{
  "num_hidden_layers": 15,
  "hidden_act": "gelu",
  "parallel_block": true,
  "warmup_steps": 200,
  "doc_mask": true,
  "max_steps": 7654
}
Each number is 128 + 24 x the weight over its row's rms, rounded and kept within 0 to 255. Layers, rows and columns count from 0. The size above them is the row's rms in percent of the matrix's.

# layer 7 MLP up, 384x96, rms 0.126, rows 49-84, columns 0-95
size [ 69 112 108  79 109  98 101  96  97  68 116 111  98  86  98  98  82 102 121  74  81 107 101 108 114 108 110  79 105 106 112  88  92  99 112 102]
[[159 109 151 171 152 133 160 106 147 169 123 164 136 135 137  96 131  86  95 109 112 143 113 122 120  98 119  98 122 146 106 138  78 112 132 145  96 150 128 133 131 147 149 109 136 132 129 158 108 144 136  99  86 131  88  96 195 127  86 120 167 123 137 138  78 120 125 129 101 152 120 102 130 159 168 144 145 147 106 158 148  92 131 145 134 137 120 112 120  70  90 122 134 119 140 135]
 [ 80 113 149 154 147 140 153 120  91 118 121 118 161 166 145 119 182 108 136 104 122 115 121 139 164  99 144 106 112 115 144 122 155 169 120 117  99 141 131 144 113 131 123 122 122  93 134 118 170 151 124 153 105 108  93 119 114 177 152 112  91 116  93 167 128 163 101 122 125 131 133 155 165 106 178 119 103 132 108 153 148 159 169 135 111 123 162 139  73 105 120 141 124 107 147 166]
 [144 154 135 124 157 107 140  93 108  99 130 130  88 140 105  99 101 161 170 117 123 145 120 158 167 142 144 132 127 136 124 132 113 160  79 139 177 138 174 128 159 169 134 139 136 108 108 158 131 120 151  92 109 111 175 141 100 122 110 146 152 114 101 142 128 100 128 144 192 124 116 111  81 103  93 114 147 157 143 143 105 156 110 168 145 135 130 119 147 104  99  95 108 115 113 117]
 [110 121 109 141 121 147 158 145 101  98 148 131 122 128 118  97 118 153 176 125 154 121  88 109  88 148 102 119 151 148 116 168 130 178 161 134 170 157 139 160 134 139  98 155 169  97 127 155 121 166 135 124 116 135 127 143 115 116 102 162 156 121 117 112 115 131 107 111 126 167 109 136 102 100 158 126 139 147 116 162 161 176  97 120 100 119  91 156 127 123  75 124 115 146 167 163]
 [ 49 115  92 119 133 131 130 139 167 109 151  89 174 118 185 154 139 124 119 143 109  97 112 129 110 116 133 147 141 141 158 128  95 169 167 159 132 163 126 127  99 137 115 104 135 133 139 126 120 156 148 152 116 134 138 120 125 127 193 109 103  89 125 172 102  87 118 118 155 123 126 137 124 101 130 133 139 101 133 107 104 135 110 150 140 106 154 147  76 107  95 149 135 145 141 118]
 [146 125 113 108  76 165 144 119 120 172 120 155 116 123 127 107 116 135  87  94 135 157 140 135 151 147 139 177 128 165 125  94 120 105 148 127 107 146 131 141  88 168 117 137 107 109  78 127  87 119 152 111 141 143 129 111 115 145 150 202 137 108 123 111 120 107 170 119 107 128 139 143 152 154  99 134 139 138 132 168 151  98 134 180 138 103 148  88 134 115 142 100 153 109  98 137]
 [149 120 116 115 102 102 159 130 153 111 158 132 110 140 107 128 119 101 147 100 121 103 103  79 176 110 131 131 108 106 107 124 155 117 133 118 157 113 120 135 112 120 118 115 110 165 139 109 160 148 139 145 132 136 174 144  94 149 108 139 111 122 135 133 143  86 133 138 157 112  85 117  85 148 103 152 161 169 114 180  76 147  68 174 174 149 124 123 117 131 126 131 109  94 147 149]
 [ 29 158  96 114 120 150 163 129  99 118 115 120 174 120 128 112 137 165 129 142 123 152  98 113 145 108 129 125 120 131 125 149 101 138 141 120 119 111 128 182 108 153 131 100 135 127 134 141 150 117  94 130 165 148 161 152 148 118 118 121  95 139  97 167  92 132 113 145 149 127 104 155 159 159  84 130 117 124  93  90 149 125 114 144 143 127 123 172 117 134 151 125  90 160 126 158]
 [ 94 157  95 143 135 136 137  64 123 163 110 117 129 109  95 139 138 140 142 126 123 157  94 110 129 158  92 110 145 122 174  92 110 143  96 176 154 165 134 129 113 146 133 138  90 109 121 110  94 181 118 112 101 132 142 123 135 147 162 137 122 114 120  93 103 106 104 124  98  99 119 118 147 128 126 171 133 153 122 154 138 162 144 126 102 151 190 150 141  89 137 164 110 112 123 115]
 [115 152 103 131 120 125 107 142  82 103 184  87  95 135 118 164 141 134 161  81 129 111 102  95 146 105  97 110 168 126 143 130 115 138 129 157 142 145 162 133 152 103 117 142 107 160 106 116 155  98 139 113 116 152 139 141 134 130 149 130 103 176  93  97 154  86 167 135 102 136 135 169 138 158  98 126 167 126  94 155 130  96 108 129 177 123 104 138 167 120 128 134 154 121 127 133]
 [115 159 135 138 129  97 117 112 121 102 176 129 154  66 188 127 150 136  92 128 122 129 117  98 132 130 140  89 138 139 157 142 131 149 183 125 153 129 167 110 125  84 111 151 122 125 142  77 131 130 116 127  90 137 127 149 155 156 107 129  96  80 119 167 137 132 106  92 107 165 118 150 134 115 118 125  94 140 122 122 123 134 118 177 146 128 121 139 134 143  94 119 151 117 124 190]
 [145 146 158 108 131 121 132 126 115 125 149 121 149 176  96 127 164  97 116 127 124  96 127 142 127 126 111 127 169 131 153 148 126 111 149 115 131 114  80 118 136 184 128 132  79 102 145 111 189  71 125 148 171 163 113 146 107 128 100 126 146 180 104 108 116 105 100 115 167 137  95 156 156 139 107 117 129 107 106 157 114 127 121 136  75 114 141  97 117 109 146 105 153  96 125 131]
 [ 99 117 101 128  80 129 126 171 144 184 123 163 160 121 145  80 130 116  73 124 106 119 111 146 140 108 146 130 163 156 139 122 150 127 117 142 126 165 118 125 137  98  93 162 122 113 112 101 134 120 140 172 124 132 122 113 150 132 159 133 130 161  61  87 135 121  86 106 137 119 134 120 100 109  80 150 149 173 140 157 117 119 117 103  92 135 174 126 122 134 116 135 136 147 130 155]
 [124 142 158 116  63 136 138 128 110 120  65 138 156 153 118 101  98 117 142 176 128 118 154 117 165 103 106 115 170 106 154 140 144 111 130 142 135 144 153  96 101 148 203 126 176 145 121 106 154 115 145 127 130 132 134  84 131 123 127  85 110 163 119  91 134 132 114 142 103 110 111 126 135 104 150 121 148 153 117  81 140 144 175 128 150 132 117 147 113 116 152 129 147 111 120 104]
 [ 95 105  94 160 120  98  94 100 117 130 116 106 110 150  77 143 129 133  99 109 134  97 123 158 122 131 117 105 146  98 196  80 122 123 104 165 116 127 156  96 100 158 121 126 124 105 138 135 159 117 111 164 146 119  93 141 126 124 146 144 127 101 151 124 113 138 128 170 160 156 107 113 129 171 200 155 156 138 132 138 143 126 120 151 102 125 166 103 117 151 148 128  93 126 123 149]
 [120 177 125 111 121 159 175 174 121 135 104 105 172 119 108 109 152 143 164 107 118 116 156 127 129 133 131 154 137 106 126 125 111 154 142 118 155 134 104 102 140 109  93  90 139 180 159 167 140 150 140 111  74 100 162 129 141 133  83 139 107 142  94 182  98 127 105 141 132 126 156 170 115  90  97 134  84  96 112 106 146 149 105 126 126 124 119 116 116 144 137 109 144 131 115 146]
 [117 121 163 115 141 136 137 155 109 172 136 168 103 114 130 128 113 126 104 166 163 121 133 113 172 105 143 192 152 147 162 126 124 120  99 126 116 135 142 104 152 139 145 126 119 115 118 124 128 141  99  95 142 123 116 160 138 127 148  85 144 145 132 100 157 127 108  93  90 165 120 103 141 146  82 172 116 143 119  90 115 150 145  64 136  98 137 123 117  89 169 102 153 121  97 158]
 [147 145 107  94 135 137 130  81 150 158 137 129 125 141  72 138 156 112  95  96 132 161 148 128 106 129  87 145 126 160 120 136 132 114 104 166 102 137 143 128 118 152 133 176  85 135 167 109 152 126 133 108 125 116 112 142 128 124 142 110 110  89  98  97 146 121 138 144  98  69 114 184 170 117 150 108 143 143 129 153 115 125 154 154 159 154 108 105 105 142 160 169 126  94  99 122]
 [107 170 110 135 129 128 154 136 133 147 116 117 130 129 146 120  96 175 117 126 117 160 187 125 114 121  99  83 106 107 144  97 174 151 152 112  86 109 200 108 154 103  95 132 138 159 158 111 175 139  79 123 123 158 136 141 118 107  97 169 108 127 113 172  94 119  85  90 122 154 138 161 157 130  96 141 133 134 116 141 125 135 134 115 135 138 135 121 132 120 122 130 111 110 124 120]
 [162 118 132 139  98  95 141  98 129 114 127 120 129 134 139 144 101 145 136 140 121  97 116  90 126 138 139  79 118 144  88 178 115 169 113  82 152 156 168 118 130 175 105 124 142 165 154 144 106 113 133 123 141 139 116 159 141 124 145 129 135 143  90 143 165 144 139 114  93 158 120 153  70 159 129 120 148 123 134 138 121 116 137 113 103 108 140 139 129  28 111 126 131 138 145 132]
 [167 171 175  88 137 173 119 114  81 118 149 138 127 130 119 133 102 139 140 119 177 133 148 114 147 154 109 125 124  91 118 130 153 113 154 113 126 158 125 154 170 153 127 118 142 154 112 115 116  98 101 171 141 123  74 108  95 124 115 149 118 123 107 147 116 149 134 120 123  94 144  94 125 161 165  90 133  88 125 106 105 121 130 100 119 123 121 124 154 149 106 144 188 161  88 118]
 [127 140 128 155 113  83  92 105  83 134 162 106 102 108 141 134 135 122 102 136  83 123 155 135 108 144 144 113 183  85 125 142 103  99 130 133 146 153  94 142 126 152  96 130 148 182 141 149 155 114 105 120 100 114 132 118 137 133 128 129 104 134 140  97 138 145 120 117 150 141 175 113 135  69  97 129 116 105  99 153 152 132 102 162 165 114 125 164 107 146 180 137 101 165 126 152]
 [136 131 121 139 114 154  96 105 132 144 123 112 117 129  89 143 132  97 133 106 144 110 149 168  75 119 103 135 140 147 107 124 126 148 136 118 131 122 169 108 153 107 124 101 113 102 117 114 141 160 153 107 102 180 122 147 107 102 149 115 111 118 161 148 156 117 115 107 161 147 138 125 128  94 123 120 171 149 144 140 134 102  99 149 198 128 111 110 104 107 165  85 183 135 157 187]
 [162 147  83 138 119 156 110 117 143 119  94 148 105 138 114 111 103 145 140 121 136 116 105  85 106 161 166 111 182 147 133 136 147 117 115  98 126 117 141  66 119 112 142 101 123 185  86 164 151 128 170 107  95 147 150 118 143  84  95 161 118 168 100 139 145 142 119 114 136 120 116 118 133 155 160 135  97 111 110 134 140 109 163 147 111 107 119 112 130 171 118 127 154 112 130  88]
 [155 128  79 123 149  93 142 130  92  77 113 111 121 143 125 131 187 126  97 130 140 128 136  96 172 135 118  87 120 114 117 147 128 165 125 115 133 139 149 110 136 147  77 186 115 119  83 148 115 163 132 139 110 117 132 169 151 117 133 109 133 138  80 128 105 104 130 171 140 150 164  98 144 139 127 120 136 117 126 177 127 118  91  94 150 115 154 100 123  82 126 132 154 111 137 133]
 [147 143 125 112  88 129 156 118 130 163 187 102  81 136  82 162 148 145 105 121 102 145 125 156 101 131 160  92 153 125 145  96 139 105 152 144  85 139 127 112 126 139 185 141 140 153 181 108 119 115 128 131  74 156  85 122 106  86 129 109 150 149 150 101 133 135 142 158 113 119 123 145 150  96 115 113 144  86 131 150  98 121 118 140 132 119 121 160 129 147 141 128 124 105 139 167]
 [124 172 110 112 178 118 128 129 119 126 188 149 149 118 108 137 145 152 135 140 148 117 123 152 139 150 133 150 155 141 151 157 144 155 103  98 142 134 127 106 110 123  85 134 106 157 111  67 118 120 140 115 105 167 110 150 115  83 102 114 118  96 125 190 113 126 130 143  98 134 124 110 136  78 101 151 140 144 153 111 122 106  62 129 147 132 136  99  92 145 174 144 140 138 121 132]
 [123 126 124 135 147 136 185  75 134 129 132 124 123  77 161 108  93 156 124  88 173 124  90  82 169 114  78  98 126 126 102 149  89 154 140 121 121 124 134 120 130 150 122 165 107 146 125 142  89 143 114 134 144 109  98 144 165 152 126  82 123 149 148 129 163 140 122 120  83 151 140  89 136 153 115 114 130 155 164 164 120 149 143 132 141 172 146 131 125 123 116 114 137 119 121  98]
 [ 88 138 153 116  95 145 163 119 116 164 156 133 143  62  94 110 147 141 130 141 143  73  76 147 136 153 201 129 149 108 130 116  98 125 114 111 157 134  96 161 123  96 146 118 126 130 105 120 147 113 132  99 134 164 166 124 198 108 139  97 116 126 121 125 133 120 141 160 119 128 124 144 119 126 107 153 109 129 126 114 126 106 115  98 171 124 103 129 135 140 133 101 144 153 114 161]
 [106 129  86 103 154  96 141 134 137 147 115 127 114 126 144 120 164 142  84 122 136 108 146 113 153 137 131 121 168 149 151 105  90 148 127 119 134 122 117 125  64 135 147 139 128  85 113 124 177 120 111 112 132 103  80 121 168 151 100 139 107 146 142 117 185 183 162 120 119 114 167  99  86 136 144 117 115  94 178 129 152  99 118 161 127 115 146 137 134 105 130 140 116 160 115 152]
 [121  88 117 148  81 139 139 168 111 138 103 112 173 139 113 111 109 139 115 128 105  93 115 138 151 148 108  81 130 129 138 138  92 163 101 118  84 152 127 138  73 126 126 129 145 136 135 101  89 147 106 133 143 120 146 146 160 136 156 179 134 125 139 101 156 110 138  93 148 110 161 118 163 168 186 117 134 120  91 121 128 149 130 148 145 154 148 170  98 111 142 149 125 101 132 157]
 [123 108 165 181 117 154 142 128 109 144 164  74 140 124 121 127  93 116  94  92 144 134  97 158 169 128 130 137 124 162 131 137 105 148 146 113  99 112 157 150 102 113 129 136 129 134 142 125 135 153 110  91 134  82 128 108 134 165 116 158 126 149 165  90  83 159 111 137 100 146 139 140  99 158 115 177 148 167 118  98 128  80 146 151 123 100 137 137 111 102 100 170 130 123 129 137]
 [ 97 114 138  87 151  84 152 106  88 109 144 123 141 132 155 139  97 133 145 116 113 141 157 162 159 167 140 116  90 161 135 127  86 152 131 174 125 107 145 136 101 140  91 148 104 126 123 127 132 154 111 139 140 140 141 126  95 138 123 136 150 156 116 158  88 107  67 144 156 112 119 142 175 124  74  96 126 131 151 112 118 148 113  90 112 125 128 149 148 117 165 135 123 181 115 153]
 [109 114 148 161 120 134 152 105 127 128 133  74 107 135 137 101 117 118 145 103 119 118 134  99 176 160 129 138  59 116 128 130 138 115 142 161 129 124 152 129 113 101 137 113 132 171 114  66 136 125 111  97 127 163 150 127 132 121 140  92 163 118 126  96 114 147 159 145 163 159 138 102 147 113 139  81 126 158 120 137 145 145  89 163 117  86  98  88 145 153 167  97 122  99 147 134]
 [156 137 108 111 138 135 115 128 113 173 102 119 130 111 108  96  98 120  94 171 133 121  96 109 118 115 132  79 103 154 136  81 170 120 131 123 141 102 143 148 109 172 145 143 120 154 115 106 159 118 101 105 112 152 146 161 115 125 135 114 130 119 154 178 180  82 124 129  98 152 155 134 162 149  96  94 142  66 114 121 130 137 147 126 142 139 160 169 128 127 114 102 110 136 147 163]
 [117 113 162 115 166 140 181 158 111 146  81 120 121 138 109 108 109 138 133  88 131 123  91 132 108 117 113 136 112 151 122 175 145 144 107 118 151 121 132 143 172  95 141 101 112 158 141 119 147 133 113 148 117 103 129 114  95 116 153 107  66 129  87 167 122 118 114 117 162 107 162 129 173  94 119 126 132 106 105 164  81 142 129 112  77 143 155 103 156 116 134 162 154 134 124 130]]
# layer 7 MLP down (transposed), 384x96, rms 0.116, rows 49-84, columns 0-95
size [ 73  92 105  75 104  98  97  86 108  82 114 116 103  85 103  88  85 104 118  73  83 112 101 110 110 109 116  86 108 110 116  83 104 102 114  98]
[[105 149 108  97 109 159 133 107  94 120 126 122 141 114 121 149 116 138 141 101 164  93 172 147 163 165 115 119 106  73 144 125 144 148 161  97 110 129 135 115 128 112 110 158 130 122 155 113 164 145 127 150 149 165 154 138  78  93 135 136 122 124  96 154 138 155  74 129 154 103 136 112 103 121 149  66 110  87 114 126 112 127 114 114 128 136 132 112 120 143 188 141 166 155 107 109]
 [139  95 119 127 104 139 143 108 157 127 132 103 131 113 140 148  86 106  87  94 178 143 127 137  88 121 119 165 179 148 115 114 132 150 150 109 121 153  97 175 132 146 154 112 134 116 145 120 112 125 128 137 112 156  91 129 145  94 140 106 167 192 198 140 106 132 150 136 113 120 159 128 115 139 105 116 105 120  77 153 131 134 122 128 149 131 121 121 128 127 156 116 154  80 125  81]
 [179 132 131 113 143 150 119 141 125 148 104 113 102  86 104 125 124 148 162 136 159 130 124 147  94 126 147  95 106  89 126 130 142 132  97 171 148 138 188 158 104 134 152 145 140 144 127 160  75 108 134 121  90 178 152  95 150 123 116 161 143 136 111 119 112 122 143 129 133 102 156 119 106 151  80  90 137 147 115 102 105 116 114 126  97 104 140 136 128 133 136 104 173 172  98  94]
 [135 145 100 103 148 171 139 147 155 115 169 109 118 105 153 146 162 102 143 139 135  97 131 134  99  74  97  93 128  78 117 133 107 163 140 158 140 127  93 156 129 143 138 149 111 161 113 150 114 150 118 157  97 177 126 122 119 134 133  89 131 148 158 149 130 135  84 166 121 103 128 150 147 107 141 126  98 117  87 152 127 111 166 145  83 143 133 143 121 168 134 121 149 143 112  83]
 [156 190 147 136 149 120 146 137 101 140 154 147 131 132 114 110 147 160 154 126  98 117 179 110 121 122 117 101 134 145 139 113 181 148 171 138 124 118 143 114 111 123 117  89 121 118 143 156 134 108  84  92  86 136 140 142 116 120 126 133 119  93 145 120 105 133 128 126 102 141  97 182 125 169  81 139 146 150  99  77 115 138 107 164 106 106 146 115 105 124 115 153 131 133 100 187]
 [125 124 107 132 181 141 153 144 132 144 146  91 140 121 194 138 123 118 132 159  76 136 129 146  99 146 119 118  63 127 130 181 162 144 155 138 124 138  96 142 153 145 135 126 105 118 128 113  99 164 142 112 136 121 111  88 125 127 127  78 133 170 102 115 124 124  83 136  92 110 155 143 146 154 109 114 122  90 114 125 112 151 124 160 128 119 182 157 112 110 109 150 128  95 121 106]
 [133 148 132  85 168  85  95  96  79 111 127 127 113 112 136 110 102 169 130 146 131 137 125 144  93  97 124 124 138 149 103 135 114  93 102 122  96 133 145 148  74 140 120 147 101 112 105 185 116 112 127 138  81 116  85 149 161 145 141 141 153 159 138 147 153 182 137 134 127 125 131 128 134 114 154  75  94 158 134 126 152 131 158 131 117 112 123 145 139 123 122 145 184 140 158 129]
 [145 109 128 113 120  99 150  89 124 127 154 132 141 155 132 167 136  90  99 133 141 146 138 108 108 120 102 122 122 110  94 113 135 136 160 113 135 174 125  95 160 128 129 134  95 156 112 109  82 108 117 141 150 128 141  65 169 159 137 129 169  98 130 104 167 155 128 110 151 146 127 159 114 141 138 144 106 161 161 176  76 109 134 109  85 131 140 100 155 150 142 106 146 148 137  87]
 [146 100  92 102 153 133 133 141  95  90 116 121 100 144 143 115  62 145 118  97 169 132 149 111 131 171 149 159 107 120 145 113 112 151 176 136 104 143 150 126  89 129 146 111 122 110 119 146 123 117  96 149 142 134  82 156 112 150 143  89 153 146 136 155 111 135 135 129 158 163 105  90 122  99 162 135 128  71 161 107 105 149 134 128 163 133 115 108 171 133 152 133 121 141 151  93]
 [148  85 111  96 128 113 169 116 134 152 119 150 158 118 124 128 153 144 124 153 149 145 124 128 156 158 105  93 121  84 143 158 113  99 159 169 107 161  94 120 135 145 169 146 117 106 141 138 137 129 138 146  86 130 108  80  83 107 119 154  89 101 123 142 129 131 113  94 107 127 113 155 148 129 153 106  98  65 129 149 124 151 165 122 165 175 141  98 127 112 142 157 133 105 112 134]
 [110 138 103 142 115 109 153 129 110 137 154 111 129 129 118 104 162 137 144 154 127 136 105 106 134  84 128 120 113 110 131 111 114 126 129 125 139 139 114 161 148 162 162 174  97  97 130 154 130 104 149  94 162 138 147 115 106 129 125  96 102 168 142 140 114  99  91 141 171 124  84 114 119  97 140 172 136 173 127 162 121 149 161  78  92 133  98 193  89 131 168 124 116 129 129 100]
 [165 109 128 153 149 137 132 124 121 135 112 135 155  97 129 172 125 139 148  97 141  84 158 115 127 184 118 134 120 113 163 122 124 167  76 161 112 119  98  75 120 131 136 128 122 101 149 116 119 128 151 112 149 121 104  78 128 118  82  86 133 151 181 131 131  88 133  85 138 167 146 106 137 153 158 135 159  97 101 121 143 131 139 106 127 138 126 135 130 158 137 120  75 108 104 117]
 [120 109 116 144 119 108 159 138 118 103 135  95 120  96 113 144 139 116 110 172 140 157 143 109 111 111  71 111  89 102 106 116 148 118 145 135 133 105 158 121 116 156 150 223 122  72 149 143 109 101 138 112 165 139 121 123 122 103 156 120  98 109 146 162 175 142 155 141 114 149 130 102 101 183 146 141 116 137 128 151 173 121 106 121 136 125 116 131 112 124 117 105 127 141 111 157]
 [137 134 113 132 166 115 126 121 159 112 120 107 152  90 139 151 182 157  97 135 130 135 112 124 135 170 111 106  99 107 114 129 151 142 179 154 116 127 129 122 121  97 104  71 131 118 146 129 113 173  93 164 155  92 157 123  88 119 129  90 115  89 164 144 109 118 142 145 138  99 183 137 113 136 131 105 170 145 124 144  81 166 132 124 143 139  82 106 131 120 130 144 111 133 158 128]
 [127 113  82 123 148 139 111 139  85  88 142 101 156 144 167 137 144 111 151 108 144 174 127 127 104 118 115 155 120 163 149 126 154 140 135 106 130  99 113 129 103 134 153 192 100 135 126 135 131 160 114 108 124 141 126  84 119 143 106 102 129 114 136 156  95 157 136 138 111 126  82 110 124 177 116 100 144 128  92 160 105 132  89 156 138 166 178  82 129 107 119 158 150 106 110 147]
 [152 128  91 148 161  89  79 107 138 145 137 106  95 141 145 145 147  89 134 143 164 153 159 126 118 100 137  93 109 199 104 157 109 110 134 109 137  99 108 136 135 113 134 135 152 144  98  89 128 100 120 126 158 144  97  94  96 114 157 133 138 147 155  93 185 156 147  87 140 106 101 123 113 152 128 129 131 170 138 122 105 102 125 137 107 132 161 157 135 141 111 162 106 125 130 122]
 [151 126 124 148 124  98  88 143 140  70 123 101 194 173 137 145 161 123 143 153 139 137 149 101 133 147 136 112 124  83 129  76 110 118 140 121 115 104 104 143 131 124 174 153 137 125  91 116 128 175 149 157 134 116 136 130  78  96 125 120 128 126 111 119 139 143 155 136 157 141 143 160  97 134  89 121 108 116 116 164  94 131  67 150 130 157 114 118 128  94 154 159 130 129 144 118]
 [100 130 179 141 117 163 143 162 150 102 127 153 119  89 175 115 106 125 112 133 146 105  93 148  98 113 150 148 188  97  99 148 150 125 106 128 147 129 108 136 132  96 143 110 176 146 100 144 126 100 160 164 126 138 126  98 130  94 113 105 143 162 103 145  82 117 124 102 141 156 106  96 118 118 133 122  84 116 141 138 112 141 176  93 125 103 156 132 134 100 104 125 124 166 148 118]
 [124 104 147 103 105 155 106 119  77 125 144 144 162 112 127 167 129  99 138 126 158 101 113 118 151 149 159 120 103 133  88 110 160 136 146 165 169 140  84 121 109 129 107 114  87  98  89 166 133 137  99 154 128 152 161 142 121 104 145 137 157 134 161 122 150 130 123 151 151 127 123 132 139 133  86 154 148 189 138 130 139 121 109 115 135  80  78 139 101 140 137  99 165  93 121 122]
 [133  92 106  88 157 155 103 131 124 119 145  85 116 164 168 138  99  89 129 109 101 121 128 113 143 151 107 126  93  65 115 114 148 148 145 144  97 119 119 114 127 125 112 125  84 143 148  95 111 129 116 146 162 128 140 103 107 104 120  91 127 159 158 128 123 145  82 161 148 121 110 142 133 122 125  90 155 129 172 162 147 129 149 143 113 123 158 121 145 186 163 144 121 173 105 145]
 [151 126  87 139 132 107 146 133 159 160 138  98 134 110 102 131 113 155 130 142  97 106 111 120 108  68 162 103 130 212 142 112 119 110 131 173  86 135 118 150 109  89 137 153 126 115 133 118 175 122 150 101 127  91 135 151 127 112 107 122 137 121 126 113 128 103 136 103 133 161 103 136 146 167 134 164 146 139 138 144 167 150 128 178 128  91  94 149 127 119 116  83 108 108 136 125]
 [143  93 178 123 164 130 153 133 152 100 126 128 168 123 123 135 139 134 134 111 118 150 140 120 148 165  78 121 149 172 162 112 123 162 100 155 133 144 120 144 112 132 115 102  82  67 118 136 115 146  74 128 120 122  53 116 144 126 104 119 139 114 130 116 146 129  90 155 155  81 114 134 122  89 124 140  91 114 149 157 146 126 130 151 131 133 143  82 141 114 144 122 148 152 152 126]
 [103  91 161 147 104  85  85  71 150 172 132 171 162 125 131 179 117 153  95 156 136 129 121 121 108 175  99 123 163  90 114 156 117 108 128 119 109 116 135 100 143 130 129 165 138 137 133 103  98 118 105 144 167 107  88 125 111 135 141 110 113 147 123 105 160 133 140 144 116 143 133 122 117 101 167 157 118 148 136  98 129 110 157 123 174 146 138 156 132 148 112 108 104 115 101 161]
 [177 118 181 136 157 142  84 100 147 157 116 134  77 106  95 157  90  94 143 151 149 126 126 118 148 158 138 108 117  88  68 143 138 136 111 133 136 169 110 127 127 116 116  88 139 112 152 121 141 163 158 119 140  84 129 109 147 128 108 117 142 120 167 138 125  81 137 121 157 117 138 143 112  84 114  88 166 148 113 146 110 168 136 110 123 137 131 128 118 124 126 162 127 165 125 152]
 [148 150 150 168 157 127  93 109 108  84 150 110 107 134 150 101 149  78  89 139 144 123  58 149 127 166 149 130 149 124 112 165 189 147 127 116  98 169 133 133 117 143  96 132 142  96 157 156 148 134 122 155 129 113 112  99 107 112 114 136 119 166 142 139 142 125 141 115 150 115 167 126 110  94 131 113 150 122 162 122 107 149 103 123 134 138 136  88 114 126 150 133 150  92 126  80]
 [140 161 112 132 135 143 146 170 137 127 174 160  96 150 153 126 132  68 108 107 122 109 155 105 160 157 105 129 137  87  82 129 117 155 142 122 161 145 119 135 124 104  98 185 157 122  98 102 112 148 100 155  72 137 123 173 132 136 132 120 151 128 127 127 108 162 125 112 142 141 121 100 127 135 126 118 123 145 141 148 130 102 109 148 127 118 120  64 152 101 109 102 103  90 164 115]
 [134 108 145 118 141 130 119 128 106 121 119 136 133  83 154 180  58 115 117 108 125  99 102 137  92 160 132 120 107 123 143 124 152 136 106 107 149 147 140 129 158  84 127 174 144 147 142 153 107 151 112 133 169 105  97 141 132  87 108 134 128 100 125 136 139 163 133 134 127 109 131  98 153 137 169 169 120 145 145 113 120  88 133 121 112 135  90 141  66 131 175 104 157 180 127 120]
 [ 90 159  93 100 117 148 124 146 132 128 120 128 170 141 132 109 141  89 144 145 154 167 156 138 129 126 152 124  84  81 117 123 124 120 164 139  94 158 110 126 125  91 101 125 113  92 141 118 138 131 122 133 134 128 102  95 163 118 181 129 134 137 146 161 135 148  99 155 168  79 109 190 138 145 155 112 116 150 112 108 141  95  78 130  93 158 141 133 126 147 120 155 136  86 123 112]
 [202 143 167 127 135 106 134  94 113 106 114 139 114 112 128 116  69 155 145 122 147 118 126  70 125 165 194 109 115 153  98 144 107 140 147 129 131 100 136 132 139 108 125 115 109 163 103 146 118 158 114 113  79 127 133 130 134 105  98 141 124 174 123 155 145 141  77 101 115 124 158 149 108 142 147 105  87 160 109 106 152 154 158 100 146 132 126 147 120 147 141 144 128 126 123 130]
 [152 114 168 139  83 155  81  95 104 133 119 134  97 109 100 170 108 131 168 144 130 141 105 115 110 128 146 148 113 105 156 134 144 179 101 154 192 124 104 109 142 121 142  92 116 102 148 140 116 116 129 153 139 124 135 129 143 123  98 111 148 123 127 106 136 119 119 168 149 116 163 170 142 150 152 157 125  96 106 102 141 128 163 104 163 117 163  90 101 108 102 107 110 104  95 149]
 [138 152 135 141 136 109 145 125 129 132 115 162 118 129 151 114 113 130 100 128 142 127 107 163 160 139 164 134 108 161  84 114 146 110 154 123  90 118 144 136 179 102 131  98 138 164 118 140 136 112 160 171 123 107 141 134 134 104  63  84 164 115 141 101 110 123  84 103 183 131 123 154 116 128  99 131 150  85 116 126 113 154  65 145 115 124 130  93 138 160 160 108  99 143 135 117]
 [163 157 112 114 176  61 124 113 132 110 137 149 144 167 171 134 154 140 138 115 130 107 143 121 103 137 146 117 101  88 120 126 127  76 150 124 135 165  95 112 124 102 120 119  98 128 132 138 115 112 117 166 137 125 149 120 150 143 131 185  89 140  90 117 182 108 108 130 163 115 143 162 103  92 135 140 111 114 133 115 107 127 121  81  98 162 137  97 115 131 161 138 118 126 167 141]
 [135 142 142 133 105 137 133 147 142 128 134 147 187 113 125 156 127 112 113  86 155  63 149 133 116  83 117 131 133 161 142 113 116 103 191 145 115  97 108 149 145 109 111 121 111 124 171 102 155  99 146 125 130 122 140 141 135 124 148 153 107  75 103 129 159 135 102 125 130 173 140 123  82 100 119 119 130 121 142 152 135 110 108 170  73  99 109 130 115 163 131 118 118 150 175 152]
 [108  85 107 117  83 163 100 133 138 144 147 107 120  99 138 149  82 124 182 135 156 113 141 150 118 117 112 134 142 121 103 152 102 140 123 114 124 104 153 128 101 133 105 123 133 104 156 126 139 135 115 111 151 129 121 112 131 156 155 152 125 173 143 148 139 173 185 109 134  98  97  93 179 144 155 114 121 114 188 126 129  89 162  96 124 147  79 138 142 119 104 113 124 139 156 104]
 [148 151  92  81 144 127 133 116  78 166 122 123 137 108  94 117  71 134 116 143 114  98 147 145 168 173 128 155 103 172 156 166 131 102 183 106 146 116 121  67 124 118 163 128 121 167 146  98 137 136 109 133 147  83 142 111 156 129 137 159 141 126 140 138 125  96 101 124 131 140 128 140 133 143 102 137 120 113 136 138 132 100 123 182 120 154 131 160 130  99 111 143  98 133 103 130]
 [120 137  92 137 132 120  96 139 163 118 168 149 139 127 141 163 106 156 115 104 154 120 143 128 140 148 130 143 136 166 169 105 136 137 133 131 149 114 114 164 150  89 118  68 112  92 134 126 145 163 175 138 128 157 111  96 134 169 120  83 145 137 141 119 107 167 133  93 138 107  74 116  83 135  91 102 109 143 173 103 173 145 152 137 146 119 109 148 101 130 125 121 120 136  99 113]]